config.yaml
num_hidden_layers: 15
hidden_size: 256
num_attention_heads: 4
num_key_value_heads: 4
head_dim: 64
intermediate_size: 768
vocab_size: 8192
hidden_act: "geglu"
norm: "layernorm"
norm_place: "pre"
norm_eps: 1e-05
positions: "rope"
rope_theta: 10000.0
rope_fraction: 0.5
qk_norm: false
attn_scale: 0.125
bias: "none"
tie_word_embeddings: false
parallel_block: false
init: "normal"
init_std_qkv: 0.0312
init_std_o: 0.00572
init_std_up: 0.0312
init_std_down: 0.00572
optimizer: "muon_variant"
learning_rate: 0.00893
lr_mult_o: 1.69
beta1: 0.95
lr_head: 0.00837
max_grad_norm: 2.0
warmup_steps: 200
schedule: "wsd"
decay_fraction: 0.871
decay_shape: "linear"
final_lr_fraction: 0.0
batch_tokens: 131072
max_seq_len: 256
doc_mask: true
train_tokens: 906800000
max_steps: 6919
dataset: "wikipedia_en"
Each number is 128 + 32 x the weight over its row's rms, rounded and kept within 0 to 255. Layers, rows and columns count from 0. Numbers have three digits each. The size before them is the row's rms in percent of the matrix's.

# up: layer 4 MLP up, 768x256, rms 0.14, rows 329-395, columns 192-255
# down: layer 4 MLP down (transposed), 768x256, rms 0.0753, rows 329-395, columns 192-255
# gate: layer 4 MLP gate, 768x256, rms 0.132, rows 330-395, columns 192-255
up329 100:105145106142156105099057173166128108133205126129082108197107168097106144128133085092148112168107114151118116069146153155119083153084146085099190167188128191125086132157153168186113099146173189
down329 102:121129202058209183143110131170156159194151153129147125181175131114137120125129127083132123146139112111154134157089098142143105116122112113125093145112125162078147166142087154086119125111076077
gate330 102:171182140131157160101059126143083160114127144108119177059138157149184154146112114142108161155115106159129114083180147147156136122130185130116196164134146123140121084137155111094126162168133151
up330 095:093149064180123175114099125143196109137193128172083102124119122148088133158138118160160085091121147131116131136104087128144124130124134166132107084194154124140146160152142114124146130077087120
down330 101:132057122076142115178117124104115120116116057145127104143124122092067133157157081129112069088094139089136113155085148060106106207149112174083133162127116155122129123090083119187129120154118141
gate331 099:187170093114074129096130086097199109149120076183130095132124161122147166114133165165090176125135171129178042133124118141118139161131063086097099180107147120156079135140133088158125100131108179
up331 101:113124148132170143125118155071114121110052198132105153126142136124102099136117158085135127159168100168121141110200084102126096174100123067134106109114131103095085148102105156108099109170097142
down331 104:115185125147123133138152128110144151153116159139139146158116082154121139162142095175074115110189133126155083118157083072139190105075123151072136135129110178143144121112187155116111116094122116
gate332 099:141142140095179109157175174087119092122177144094133086043135122141116099125181170131148083089156141099186093055126173104132144127146143120148104150159105099164086117173125154084111143099100125
up332 096:117150146153112124142134143191114110124125151169138151108100159077140106144133116124089158143078137201177154075190142125150144120105125140132116159133123122157106147156126116106128115108135130
down332 097:161073124119139112070136128090126066125088108150102069138123136116127152166127155120094137105144122128167128135104157142131100159188115108135149131119106168136127136179099122134158100111123130
gate333 105:160107101095096133138165106115088116135106194152128137091110097221097104101103201156168119103118093065138101103083142117165151107109103126122166097126094095140095121143113135102220129101121114
up333 108:125146181110138100143158150063150055075109090087157104151115119125138129126145063051144113122147116076135135169110121102123104164106161115097159129150152124089089133168202166136103157079111140
down333 109:061160092115162148178122150155092108108127106041150138162107031109126177116112174124137211095138117132153133174157114142117102071060151091137163109161141131122065170119115079143153151160147197
gate334 099:068067116086077108154148166181091134140177108115184138096181201191160161148172159164138139090107152141098132135142084115108087139120193124120073105156135162073179144145141162110122108161124098
up334 098:091092168139182155166137133120104181120088181107093116109112135138189148116169075184140085152107122154134139050144108104130084111191101176094066118134100127117217151109108114119078106090162172
down334 099:156139137122117139109112090162113096162127064105153144186189052121050107164074151145102117144133070132106099147053118150135162144071087117162177131083146131114043112147131139165122164129138143
gate335 102:093113099186143181116118116091105128124135101162165166127091136156126145149072093153084157103109100096114159117154142054149097129133156021125089121159149098162128117103058149138144085159120128
up335 101:153099179159090050106161113129139115158095139119128110146142187076190103100177117100142076153200142130094114110036100104108057097127156139111159087162085169132089074122086156153109145148077162
down335 103:155149098157141205131117142147029135131159142113091150112135069142155159141130157126098123111083113103155142063175139174147170174104108044189194145132134082177155110110161141149139085181187114
gate336 097:110146113121036113137146106118143187169156145141163118163123131104146106133144136144145087122089122105123135178155121112100135133107133150103130144188116085090181108106145137139137082113127145
up336 102:078136137091123114123101169118080127137146139103090135158139167137175120104087112118132189142148179145146097115132143143145124071152122088128187058155161113099146113149172181142131121178147112
down336 106:113111110157167092131114158146166100100061157127137141126109089134057092108132124137095113128127111178113179129151093155148179133097169160130081113102113140128065167138073151189147160132135103
gate337 101:105159147060116101126138133126101153145132071138084117105168119106140090084087164151167162159096139096163127112183130143078116135056116110092153098138095117124140167133092131129096167183116139
up337 098:087116189090192128138127145196081128094173114108129099179147112087203042128130078100137114160121166189183145084144141100110185147102151160108100182162116135154132121124105154081121135126146137
down337 098:158134116122124147158047142172172143096122120144092134171140215153051166143120184151140133131124153154054139170126138118161173098092203159123127194143131118090165159099108128080081167119143066
gate338 102:141110106111141120131060132126119144099116126125033070112099060150157135154123129142107191160132138137138141106110147179124122194144186109158092122152127151115167127098097143103112085089167155
up338 108:103113125133141180124151118120163127158139165113154133168118104114118139118095165121132119113098171109099081129126103117102150153116202116193137082162115156160164055105164116074112121158119232
down338 104:141051131093107118139123103161101146114127189148102128145128089137098077148125107154149140079112081113071127069128131098125106127143090085118093064111083141153150226120121178151095093123079135
gate339 108:158117119169175119119110111134164146104106163097139118208145152106080179121104113095131070131127114150087144176156136074105115168120158156062060118139118125148190122131130118144129106076176102
up339 104:158105139155125134109140145116073142120148156127128125168116105136125133135151121095151138099205080106119060164116092122115168132136122136103163150084167145101146142073108092062205143147170110
down339 102:148121158133136153149072153148106128087150095111122143151072136096149105101144092144108168126130158128149099148105188140130097126124113151183092154130121140142110132157162155152051105166068140
gate340 100:125133077076155098076185111180132109136138116171093156077124177132159172154084120172180151133155110119153176097149092121139168087112140169151174103106072103165100123165179136098150119142139155
up340 103:116089138125107134135127131135123108083102094057103118124095157023129083159127103135162143135147171137099099067079118157121137152161134173165096175091115148127051131127171123130064154192166168
down340 106:115079118134149142135219159051064038121159119070118111104076193088159183105221113112173129108110156144156146116147130200099109141168139109088110140189132088101101144155148136133068121120152122
gate341 104:071069081154094148180078073109072141112125175158146197139172137083143158145120131114093108124103145127141106132099117190177135058116093183101223133095155143093167163096128143140134191098140158
up341 101:115111130122140105163127117155145157157081162145126156082151149066121151141123120135139178166134119107118111133110142121126134163065097173100165091092143134096121122116109150112149088123145118
down341 099:180113111152074154157110159103089111124129084088134158145143111162194098148163126143133058091119123136132159084127095163101091095149108096159213146175135094170153170139116176146095160098144178
gate342 095:138135098124137115139115130152149125140115107141097133196081148145193171089158109133139128106110172122190164126125064102162152124107183157117102190089097126112082097154163129047129103149122142
up342 105:138120194088101131081160107181159159107089053127162091063175191160129099094102125139141164118151107123109173156067129131162123103115060155111143088148140114065129117206142162157085113103128158
down342 102:115092150125117091106183192168106035129145135089127046169097174061097144106150119114149103117106126132107110082089141152091169114129097118147137149117134098178139180104093101113169119125136124
gate343 105:142119096100143166171142174151074097162061102078103157094154102144074169082109088158108091115060106095192122139144198133105150182171097112055171159195100102143143132166117115109116178123136131
up343 103:066115095109065067170162153129156165087124134100103119144128113118115109113150138197113131133078138112178167119084141078152125091125172149089145061076156106188113155133130116169126194152168130
down343 103:109180129065140126048094151097125157113108172105130130140127135116113142100114140072115120102092136121131152136180106176163117186107178110057159121112207119066144113126161059144179140173124157
gate344 105:088084130159183101115117221091167145110125110184182121145040091093127102118143101058157103125121131139165124074155146115152077132089117144157126113122106079135154182099198151128095098114137055
up344 099:132147081179133123131159140096105167145108060151163110166134103123086095130116102104094053142096133126167130110121133126108123141085141117136107065107096131143091171095132114161158116117099162
down344 099:148128179085113143162122110166117141161137122141118117106133143118102099127158206146143150103149129149076116143133174156208148127115120121073128129152138135128139106109078143127134104172099128
gate345 102:166117192154102049074124099132101166188127122179158194137123173144084146180147089122140093079115154110067145152172148136113121136116104152114127079098132073138130155117144168135163152153140122
up345 099:087158124158068068119169148098127150083173117126121155116094150145128109166063131053113144139165126166156084084165157134179084128108138078171123124124093068157094096122141151128079045113128135
down345 097:121104121140173156088145113148136090135132136109076109104143119133060147143197103221091133119126097114121140133162088145138137075160151162169121112049192182135163138119142090138141154185154165
gate346 097:163153141167150118129131130140135182157120171131129111097127161145054132083120129114164090096166132104161033140098157115095111100143157084157093143190124140141072107153101110146149071150098102
up346 097:152070130188158100111126161116101163172089123133118059128134143060185162095085053172138131093161161074168145141122094173082139159105084096108091108095157132106090101123126079141093132132124099
down346 095:088162097108113159119125129138182031138142139199180148120107080201089106108106171131116093118080120111115084115106123094200135101151113171188163181181106143118113168115094175140136095149165152
gate347 102:143124103082153102091172097202091150159134144089173150106099123068145148133167112134138078125122074174156179123142119119134122107155187182119113178104143110102146103056112062109144128096123128
up347 100:134114079132089097100116075122188122105081102122102123104087088126085118112114112069114119139181120073132070119085120135159189093152181092141159067066149166144112139126116093176145137075123085
down347 103:114160162115134165124150116135144167121075074138158123156160176101128112079166132157161103141131112150163117086152084104114148108081093187107083091160089090119136140141108144137076192130103103
gate348 098:107060138169095141135113187180139131149158083131140127127155130092141129145072157113169154073124179114142111099132147135183123112151185112157070144156102162103124135110182109130142148155160171
up348 090:110151157153122151140109194173139173147183111122183121110135168164134094106133097159132130143104108074137121160080144149167124194174111130079086161115130142081136095078174150117102142099147128
down348 094:120136106100135118114194087117125115101104117154081115112130116168127138126154123133128107192138135180110144076177169152059120122104121098146171126104119089140112124121079123119124124123107042
gate349 100:188143086190093131139157124116170167150132136109187112159152113142142180182092139128119173121143132131161102158070148161137086122144123130079161090117076087133115242114175172107161088131132112
up349 102:127073154137115139128132126111063086131193080108135128164115125093118139048169114175129206119087108114146206085155105145136189063145172120136112134117114154086110107126076131118130130119150077
down349 101:146129087087139135128123115085139118135212103107113170096162098181124124113150197114081125077101103120130077096110175174103139096188118144093136081154166173152152151096115104121129119101125146
gate350 103:098104109068213091174166122107108129141188133113084135156153091127110189093139091146186142142117089073088137138108132172120149176168093151102146172126099112127159144167102124118121113080168137
up350 107:114128137134164122139129199117151055165136084103200135134147136131086152132110119111145058126101138184075125122122139152086085109101133110127140159117126105108161176147111048232130082085119136
down350 105:082091114187115160140125055110169186111139080120138139101130102118129088064121135145122148098141127147175148116141109098129122136105151161141105151127136165120149103130090154079123115152117161
gate351 101:104105080129092162166114163089145066096161118167159171112159157078101137178092135139162085125115137105121174173092151179138061109132129126132084100175160064073111113179135131097123154145121138
up351 099:163129123147155150129161118090133099184153138105091074160114054123164161119125077168107140087177133098151172151120134159142117118139069122150135170151186117142104103083065118177082066100112139
down351 100:138118138096107145158096125118064088134134135136134150142132179127135133070096137113171098101090131090130133080158136165122126111129125095099138176155103185123069130101119146075058119164121116
gate352 101:106111139114227117088117139104139101156098103090074186173123200127190121158130103126147123061111162165090098137116124137172122074130101108177136138145135167163121164161128112110098143120107149
up352 096:156077157155066132136095147162167144100052139152123076166150157148112125127170116064179132143115089119131082190178103177116150140095135162149104078140136115127142146122131086142168080131191164
down352 098:092127117195185139143125117130086100108123119113097115148143153170155137192115105132144046136134129142153070114058202149139125112154125117154126153125176162123082126161141050138144159120121126
gate353 101:146143138154155151146161072050174097150139129174144122154140019106141097137137105176112184129062153139087088138152169090095090108200122174164168118140125089124105087095143156119109134173185119
up353 103:169133130136144129159137167126165113107145137078109141167133170104130077125115089119115095119089169163153158121123123107182152163162180107101109168155140080107152086067126153144114118121091110
down353 104:099145140145119174140186167141076136123153104091112133094103136133126094122171136165097096155095070107140130148103132088127117090120103148154142145127122158146119144166161123145180125118150097
gate354 103:121051126105166104155241136168135078130128169090113152097160159087097095093080127116154144137073099095169138100045087160065136203143131158098091130113150150115183088139074105160138159116155091
up354 111:151178098135112135122113105143135168140124096184084127104185111112164166137139140148126149135170096179137230120114129129149145118141115159133075152183105078187052084128137134144123123142145105
down354 107:101137154068128068142153132166124103081160166061125076148115136101112078097115129102142115166125133079196119119139152186128150154069135109117165128092105076110143079150145153143152165130151142
gate355 101:123096122139141087116155151130151108058124164065135161113136162114171214216108159160094132148095170130110106112125112174134133110137144128150106155122077154118120132100106094121093087171147125
up355 104:078132137159152124178156153175136107139085146089115052113173126168157171169171110170125174117087145120128181140110175147138161195108097139090164117093128148097061111104124129122149126104107130
down355 099:146141148122164138196102171077128131146162180148108176081143141141142136159134141097115124115163202135117132119119088157088068078157143097121128133051173132167142142128153221131116089136135120
gate356 101:089138076079133090038195190109162138146126173111065130131184140108137126114128120137136135173118117161161135128105135138121154087163064195143148178092132164175131126149108148143156135096148151
up356 102:091074123142133143110120205145151094094091203082112121166157120133090138101128123137062092120138074105141112140128170131063093077171103117088160166157077172162145122167170189145119117068131151
down356 102:087142178172133112084068063123183087200156139172151135170130151172099139137093119159150156095072157171083145123133114089166088110116171161176111098135097167128126115184158127135132174083110105
gate357 095:128123108097125070114131129093134148153131125104189211164118125079101135167118112105150093068159165123115136120103185137132156159111163120127169107155088150195157078130100061137159140138160136
up357 090:099162090162077140123154151148177107098150078156105100082182129136191112121055148146126148100147097085165089082102168109097087140229149133149173160128172124123077070072147089168116158122121156
down357 090:114077151115162125151091122090135119113116158125132136161080142187097138126184149140078077117117167123139180190162127129161147169117136115126095090127097164132127151144098157133116131143153102
gate358 102:207189108094090090132164175081138141163169141123110203127106134105176180105127153150136158151149096118137105091118095153109121177121126129145130147113122128194061147088135132089147157122099111
up358 106:113171154191165119150106121138189140157113097152078143098147126097143131183080171148120131105122138170084168162124142138131092121114111140148118158192127120181052158086134098113149230150140118
down358 102:125084225168116138155175138100109165138071131127103173073101153093174080144124145119135155130149084077140099099154144150168150118069149114138124157143109107140161172129115122168101081137101163
gate359 095:046084165114155073034139138111137104161093101162184112123101111182110124139145171117196154118104118131127148165124112100089124114143163113071152158169134119158167095129161149116129145166106151
up359 099:111211082115134139106010141122154139145157084071179093201184098130151123118134101134107130104134164121158131101143112179106156117140131067119139125124100085135199167155085121101124165093089096
down359 098:103170104099090214178140139068134142111106124156117103125096084150147141090079093098139120130180117134096105105164137098128142132123114144100170112091114096147117129068140032178188107137113108
gate360 098:115079156129174193122112079139134153149150145107167134081115129117200149144145154140111135148161180086163125127104106118090082077130085114119143192066163192149173149120093130080131081157130119
up360 099:076136085179120134098066139120159149119102150134103115118100212114155083189088062153160159158167113136164158141112098090173198107158159125107121103137093104090141104086110066133107083147178143
down360 096:178163109115167131166148109161093102109101134097134119135176073167125160147116105112096118133132117151114154086128180206099083164099105173114129100179123138120123115134144158169111176076119205
gate361 099:083107163209130065107096127083092136101129161139114126098162158101076140116124166130123182175075141130113123068160152082105167120093131081132171106136137098156160089125141140123079140091108138
up361 101:140136108107140103170153119161080138137150127146132140166149119154164186126160130142085073156108070085096123185135158093153132173132114144148133144122124177118146091177096115120160093153106089
down361 103:128114215164114110147142139086131093193075148125165087161078179095160130118087190109151118162085152131149237131109121186136073159126092103140154086138063100119119137200154123110128108155097076
gate362 098:115082110093139079108141140111095075117162174127161167163100060141139136097194132191093115119120127111110150086132120068089090143157170079147145158110160144154125108118117122170152076139097100
up362 090:168118196136173133112070081134101177106155121165110170122092133154078130136124117121142157138149133146120088086130159123214156136087109169121089202179123103132086166082135164038129135157120117
down362 093:123056106114100106166090088136105067130128117121151162155106115131086143138177073132107119140099076122126180084087094070074043143150178087121159106094139118134125156176150085198075126116116092
gate363 102:098126108175117153135150130104138164146108085152137148186179174149087177144113109105112154115129141092172136138143170149102175124120125139105121173079155106140147165118066128102160057178147128
up363 101:156088116094156122134092180114156116146125128145136132183144111104201092098158104083172157156186118118144128110067168193180119146100125163156145131139129189079153085109214113086076156153137133
down363 100:167161097162122087129118138126120152153109112158137157150179143154062161105115109137116140111115127099180151135163123073101179137090131123108169116067136131137117148078016128101156036124088104
gate364 104:166122110113148111189146091143090149173147117088127176122150160115162158072134144205146037157207149106138115162162101148189094120090150152109162127123133169105148126150141163112122134166109154
up364 098:123117199119153111174195148165104121138105137097171201079101134135119136170156129128145101095145103124091122099151122115149129130145130150174172087167069127159141102075107138062048073148168136
down364 095:137134125150078121066095121153156141140070099156122111177156130176130125158060149134169080103098086161135116148060162144087171111154127105128109171117206094159159106172126096186169178086121124
gate365 102:107111088121155110159155122164147119147177113148162154146126116140220139164117099136125164161120086066185060105102067187107093157074145155124160143119163101133156145136061123139123148076096081
up365 098:172107134130148141065109096090090109166159110074154146151145063103169115142126128179089120137114135101097131149068110128130132167125158129155165128147146117169137120135096141118087191106105129
down365 104:132159160142118125161044117128110145133125162096101097050104102178099103140198128139109133162118149151113188109156070094121190106119121163124102059136149186107121123181199094140150081111091180
gate366 097:112133172171182151095156155091159118196094055112141159178188070080134129156209197138132207170101180154086081183155142079099129129130157179084157154116135121120146088135139153146084089132157136
up366 089:088111112110131107150152142176098117099081108132166136125177100114133122127105105127137162119124116135130166072062155164202096155175155149131078150175074145189175141111133155108113157122148179
down366 093:179093184109134061101064157133153149112106139125128086132127112081155128091149178107090130189075175092117133178113084130132152157080102141106089147084152097122088128147197128149111085158099151
gate367 105:176117120153172140137126116140103182151144075127166102146065100176117054155143154150067143178179094116146159107102140125172143158125114187110138122098140111088164062131137141124129105102128116
up367 109:181149139142130166128127092117122133136215092034128126133142152079119144106115110139146154104086170065043060095055057073157093111157130124122183108065118093158119126149078076100160153112092154
down367 107:114115136154120158086103084098122204132104133105114090119135125132132176120161110043072109130193188085096108083112102142136158106215107143111129060089130140101085112107142117135152130156117103
gate368 101:142120119122161118148139135160154145153032110117123151151084104108128136130156127102123120216157148070134128159153100138138058118074150112136106053152149097135107112168154119193101079103098140
up368 101:100135156124121139164144136093081115126118118128080124118136131099119168160085100094181123077078130124115159179128192134121069092177155146120192192136119138119126163130127062143114106116169104
down368 096:089221118161158162172093174147116100127112100121147136175078113175104062085184159139087164094163134126115120090137132129169181166090089082086130083112122162096167077162082174059120167122135134
gate369 099:137104157121117112095118092108110134142146154111146138158132165139122146065149122132184106106134108120058145140132130061133185161121117075111128071091050108136108075121154088172121182218149128
up369 101:112118118163126067188138208102113113111142103124124079150089075086138060145144122130140167099116067102146122143134098164126072155161153165104105097159171040114103168049122153102066146121097123
down369 102:141165146144173079156090136134133116141116056180141172132150128123098108142131056102099148120162110118102125096144074108155099145078132120099124147148108058100163093141154118084148135108057110
gate370 098:140101165134162140156135137124101169120154075104174104124046110133145096105150146110100124136113147115214097197138175082164138132134124123153118054144141107088158121184091136134171108129148121
up370 095:188100113142116136069085107084151100127161146115160102136122098078130101152114122174199166159106152156124207105127133105130136159142096138086101141126120126156154090103155130146101129099145112
down370 102:023101127171134077164131163164117170176084147138097084118114159106184096150123129111060114175147115105132105097146125123162173150091169101129111108103170149105077138152145158165170129115165133
gate371 091:155131161123120132138108140098087083142084141089130131148044160126133196124083119107145166117141130125089131103131078100157097187137140166126154110130134127128127152160150172109129123127110202
up371 099:094130158133169116096129149107107104123120117124183158171115119157149145176129144137165154170132145200149166169129105126110149118112098091105139153025164185126130121163139085125108111180059128
down371 101:120131175132094112133163068104135099173149181126114117140172083124079082061166106066093166139079134117059120148159173116150086105140099145143079063131119091161154166117050113124154198056131157
gate372 097:152152085158110156114156104103114178157087128125098132161084156139185119130092158152084167096140152088112169181104130159108132101118124109098101121146170175101205113140163148126208127191108150
up372 096:187109100097117146175101146121097086099123171210124078128124122163115168171114179143119148161059105113110119090157133156138110097156143093113180120076148080121145133162148156133133092100125053
down372 094:098149136175133107124144171139166129183155086077105144157123130078165097104159109162155148133158107140210152181158116128073027129140136148108097172118151139108174157136093134134056081171160170
gate373 099:078103096128149087074155135117054126175149189073110134151149100156107099078184125094159183164187132074125125043158095134122120100052093163111142115134116136157148120151105096156114132106108112
up373 096:137129151147122135115162112180121116188143176092118122092146095175103108155133119129132174105149114123109113096179155128159168093112159175136111121115141112115083178131095166151068130168090113
down373 098:129141110103114146147067082130169122075109092174141115135085138128137141140080151142066098112103162138135134237108142135128108197123117151108100117106164131090117074159188117133172114148147156
gate374 100:168110070112097174120087082168117117132148088158118108156184130113178123135129153149136167147137096112083134172073102168117182156078122123107133112104129107173149168077179130038114116102167088
up374 096:125113107158111125153124072076106120099160193081074139050192103122127105152136140128152194128138155123136118141112145179089122100146102156140123188186114102115132136096145092094096118107177063
down374 098:147131179125177117111101081114165118149162129122140123145159139159067118060098176131117093078145118123144104120178126056159080134134131178154152067124135100068153058155108108153151159113139168
gate375 101:091143177129138128096193156074135111130151178130158135057092168137083133074111168172159114142154144200178145116124100083178117133127116117143135139087087171110117088106156128106153108161144143
up375 102:150124066152143136091132096115120150153101244114067103104092140116110137149139091141146093161130109165190104154059121180125105115145150115138130150160162174151202173121112103118122134115050159
down375 102:130130130069157115163102133173118160109115067155158107142118083140132169117156129099081168174146134129154147155125120155067106058086091125160135164167111151102137134172086162151126136164159028
gate376 102:146145118116077106128166118120179168116179103130118134176103142151168188158128158117165115154100147119083142148106167076143113153130049186144118112124125093146162116160106137158115194131105158
up376 103:149116066100127118083175140173180151092157110126124128165092168104144143069142085136115139131102136097225190135189125064097097121104119098103134088109170172143177140139112131163112196112105111
down376 102:034093157129131099130175084107150127132158200166093164096058118118136132192111095108155089112133125128101076125060082097171141157135122153090175146075147087198109099102099176094140142163141119
gate377 101:118125126112117102120125146111108107077133128144172131098064160101146157061156131107079096074114091127139089176144104165108101129123148114098090235139162134129175124122162128190151140143109149
up377 101:128133073112107135144163191095149119117126096105141138108098164085108195111100191113139120094073138123118042107134156132130146141116126111158149180162146191138126197103141153103187103127156127
down377 092:148139165153083163135126130142139127118121175131162114147074076083188089152138108182184122131134095142145179151056095135147095057110155162102111162142106088180163154136047126142112105090128167
gate378 103:110135131078146188120144123127148171130136110120153147131154115131114134167123095141102137159138179119143148117202186172032144136130093197169179190102132161129077109119158195121104104125103099
up378 099:111135136136138128110111129096142119152152048153108133173167083094142101200188102136143180097126116156136114160116141135156139141128116104172053126087057183135152135121154180122120098048090077
down378 100:170116125139151125135082120168142131135152150150124134044136146089133131118076130120116056114134109132066124124100123141143094160121160117121189070204191081141116182099136145171100175125163127
gate379 095:061170120134105144187136191189138097103165107110071152093147091143127118129189097100116099138109172123143148102061160170138137156133158102122129112137167099121113122094130134084118111052090146
up379 099:170144090138122094168147072156046131136154090179122120169187157127111168122093123111169090115105142124197165130162122143092133127150156165143157133101124177152106148135125118136204114112090089
down379 099:110142159086125053081092147209152147208116128131138115115191143126123085127088127081137138065087117113126134099156097135140124102111080167100103210088137142158121143159121157117134141137132138
gate380 101:117139081139103203136157134072095183150140154203074118132086121143129164104133108105141159082118217130136099127145123106113165109100072193110131104128131143112169138123138120128142172198142109
up380 102:102141177183113159071101134096129125160139140080130171181076121118136139123112169082145109112116126126162170123126150109162161144140113060186125110152127157083070165155160234132085116115082156
down380 104:081146109074144059138105090127128161133144089159136100066209215134141076154071158105167112136127089122049105122202129141106106100086185145129133139175181189125182115086113135176162139104087087
gate381 098:136110139184189102123170117083141180083146094139096172145078111141109148135165090146107132111100118122203136159139136136154144073118163110172106096114148135174146125146085099126130133120221047
up381 090:164099141089143124155118147161091104120130131152088107140180138158095123092140144110143094133156103089078099079139138169088136155153123144110087130152102118123157163140097158057119078106092171
down381 092:173115136120110118122125097100091123097159107091124113161097153115094097160139091155123126138128100103163121147195147138175113164096125113165119040138158146130110178115127082136087163136212078
gate382 111:065154115115126143117153129094139067169194112112173129184157165134154092143103072135138110142107156049139130171127091147131164110158130115107127118186080177162153175032164126119184145105109094
up382 118:169171084033082131100137184115114131144148102108168084122216155121120129170093132184112115139127110096172124130134139108178123166133121137147103133111135141137160163127126114114135125129110114
down382 111:134129149179109155146120134109132089091101147143188111125141131119155090117109123126127117137147168116125205116126120089141181093115115151198123093110090105139141130113167123185111089113125156
gate383 114:150126148101099127155122190115137154139188134103157123105132182087148126106109137101060108119127121088133127100123096133094105062121121108111121173106136179140129155144112143138059128164111134
up383 122:155128138153095167143188145090093118136096122126142077124113108125115166104101176114133170128103077142121131116096069096135120185149128156157113152170136103154151223136124155052144175130122124
down383 125:111161071145170145132113088098134096150078138151120132143146135172112112153131140152133128116171127140111151103168155162173155169139137114122145091145143130102114097142131129134153136129131118
gate384 099:175135100178144067089107116084148122132110106131109054092160088158127172094184179116132106132118139151137139168079155102098154166163142180139064084102137128107142091150123113111101193097094150
up384 093:195085183115092126099151092129169084115157085121086126064093150168095122122124128124109157099145169138161160165099114118108131111163109141067090100095128112105133103118119123135103138077126096
down384 101:129129115095107122131156091167169158170071177150101172080103185086099108098139141162152106106143075116112108121141114145175134095163169108153159098097111139124140152117137154120117104117152149
gate385 104:154168058114167159105158132121096127111037169147077156201090111137185136156149097161115203161070113072172146173127190128148146148125144137093168210123091105143120168125124157056124096140130095
up385 102:145159110180119113109142225087166140130110139106158169131114104161103085092134084128087135144131145092138146143166136172114101138101218140147138115092098172142117159101126100127148160132144140
down385 101:136101202110105117143147099152103141087190147156079080104122109093118100088100167086123061150110151110089109091120090143114118122119080111174180087077174126123131127126137147109138104165140157
gate386 107:114118085098196143088140117177163151117110200123156180125159167088099110170126139155095123079083098112199149134153101156114118145143143096066146081140112090106085082073109066138139089165083159
up386 099:133180168148110143108098164116098115113153126061164143193110051164147122160115094154180114081137101156100116124038121068095111135116112168143181191132229152136100158169129136108129132110161162
down386 102:143166108126176095114137163147165144115159160175118133115142141110091154107157133157097094087158137105150166099183034117106177120116092109129110099092188093114092115123157051120157091112145179
gate387 100:124073182149134103127112128121121155110102154077152122122126175117151110170152154159083064120194116161131125131166104113208120094072093100134169113200157195130140076096131138113124169150155108
up387 110:082178135139175101098049099170115077168126148149095134155173134116100165153143126110046155082101140125132120126131127090175210114094131125138132088146147095075118172185120100176146152163137164
down387 107:113114185145161113200142124138119143152134126137085111131107147190111142116178117102161110156129099122193065161077106104121114120118149119090124128143099165141151158121172151102072148088176136
gate388 105:131187154186106112150152154104135122116143084165114091104104157115141114174103106163079072132140148140082106131123153130187127108134144051112111092111132105078156095138119141132154119075170183
up388 106:140126102127074108073123159123106159119159115084135095121147087111166087120142086084080120060099189144086099157113124161178117140111100096156138169144127143109096047141171152134098220148176125
down388 109:088104102162136120130110101156133136136090081139137126137162208114075159173163193174114157131145093164134154172157094125078159109112122136157104117127086066112120121131100143131163121122115164
gate389 110:175116124091079150160158115039096121190127120124076134153132079165060104113117115084129184075140153120176172128132170144093098104119087143116141177168099125122107133174102124123129129133118084
up389 103:203121137222149119137117099097100086163082167151102115152115055100136086162135081138110101079099158122089129122153155112123060119138117125093118078130099154154136100132094168097138057084105048
down389 107:159109155059156132113123091116068122088149146140130099102135123158148207140147105150125102096084081119136102153176093079082145136117145202131111122140145156096148118142120124158155194105142067
gate390 093:115129140097115088153194095128123138113116200067162145142095097143099080089134137181078196119125149146130085079168129103188129156108122094158119157100093124073115123076129115152157113147168109
up390 089:148082112151163087112119132097110118119147141124154138185143049122132099061118095135172129108109175048102127149146181116133138122155088124117172133189084155124120116122123173132128155169108067
down390 096:130158155088165174059151105182139109146094055108138125101164171181113167157130177127137114117139098120094167064083120162129157065111123118160075140129131135104100143132142072159068153117125123
gate391 097:113113129160120123145125140129139187116105099104140119128142150076142129150101119157178097115132094170183142125091116155107104116158155147145124111131115135128142121145137116146096067141100168
up391 097:154138114188112094131133151163109113105120135146103164068092144097106076162060115124111122151103147153111121090111172107131109115129141164098107140158121155118120091127122157095104086083165145
down391 094:092133152086147149139161119109169109178153197135133125123132109113159184122157182143109114117151101107108084117157096124152166156148091110156148121132147100162113149182100151075160165173182117
gate392 094:099102069113103137085135080077121101088103129134099178123186164105141087158133062161139149168147161124121154095158110142087109103164060109133143118136127177116112096145145074217166090160167130
up392 096:142128120134125094166074099127113057139157103128137107139141177138150129079153111115168085084080145134141089137152092146113122142086119124123087127112190142100108085183127157156121149105065108
down392 090:095116117124140149106176204150142226098165116084142110092159093161112124149128143121091188166151123129132182140114222119173104149140139094162185105151124125115093118109125114095085098131186143
gate393 094:096113145118108134172110184114093111139098114101085133102176104119165182072104067118118144102129160142139076085076107136147144133157160149134093144068122089159123125118184173093170083154156131
up393 092:149132133115098101109103121097100169150115120185076114147112116127117130196135136089184147097101155140122152162140163181133174144117127115113139161121170046176174092103094158115101111123099137
down393 100:107168125135184141182165065136142128112159111110136108067088116157116110062131025099098107161136107167119114090102147104075171114153145168072171092114106077124088189126128171073137185156169145
gate394 096:094130138140140084154160125070153125141132130105087128138119174105120155182166209111086064132130116159101090153073165108085152064117114087131145169096106144129142183186161149117157139146149098
up394 092:126157109157162102158088129129158114094121136080103195099129121162155137133142149166118068125078098135116108157134168108099163091051078107088136102156097134191193165152202083128127190168126055
down394 095:168152140098106196132117140208099120096105154189169107123170073140113122100127109146124193122179123125124142110151053108120122159185137127103125154100166125128108116152089100129111139088115110
gate395 099:141133150137120176149154130187077126100103147155178149128149207093167150101118151133102065123111119135158140106133089132122121178176092146150062125119133099098150135134107109134153132105096130
up395 097:116082111126114164142116105068094167165127063161133078105092145115132100088145153114107128103074117129103119120138083189127124141153170221136139128124090121050116085091130136135109069128092113
down395 097:159174155086161110104097060143148073160035163163157079125171113113142121151146126146143153122151159046117094089100150146166082144129154111182102121177167128096108121106113145064102089177157136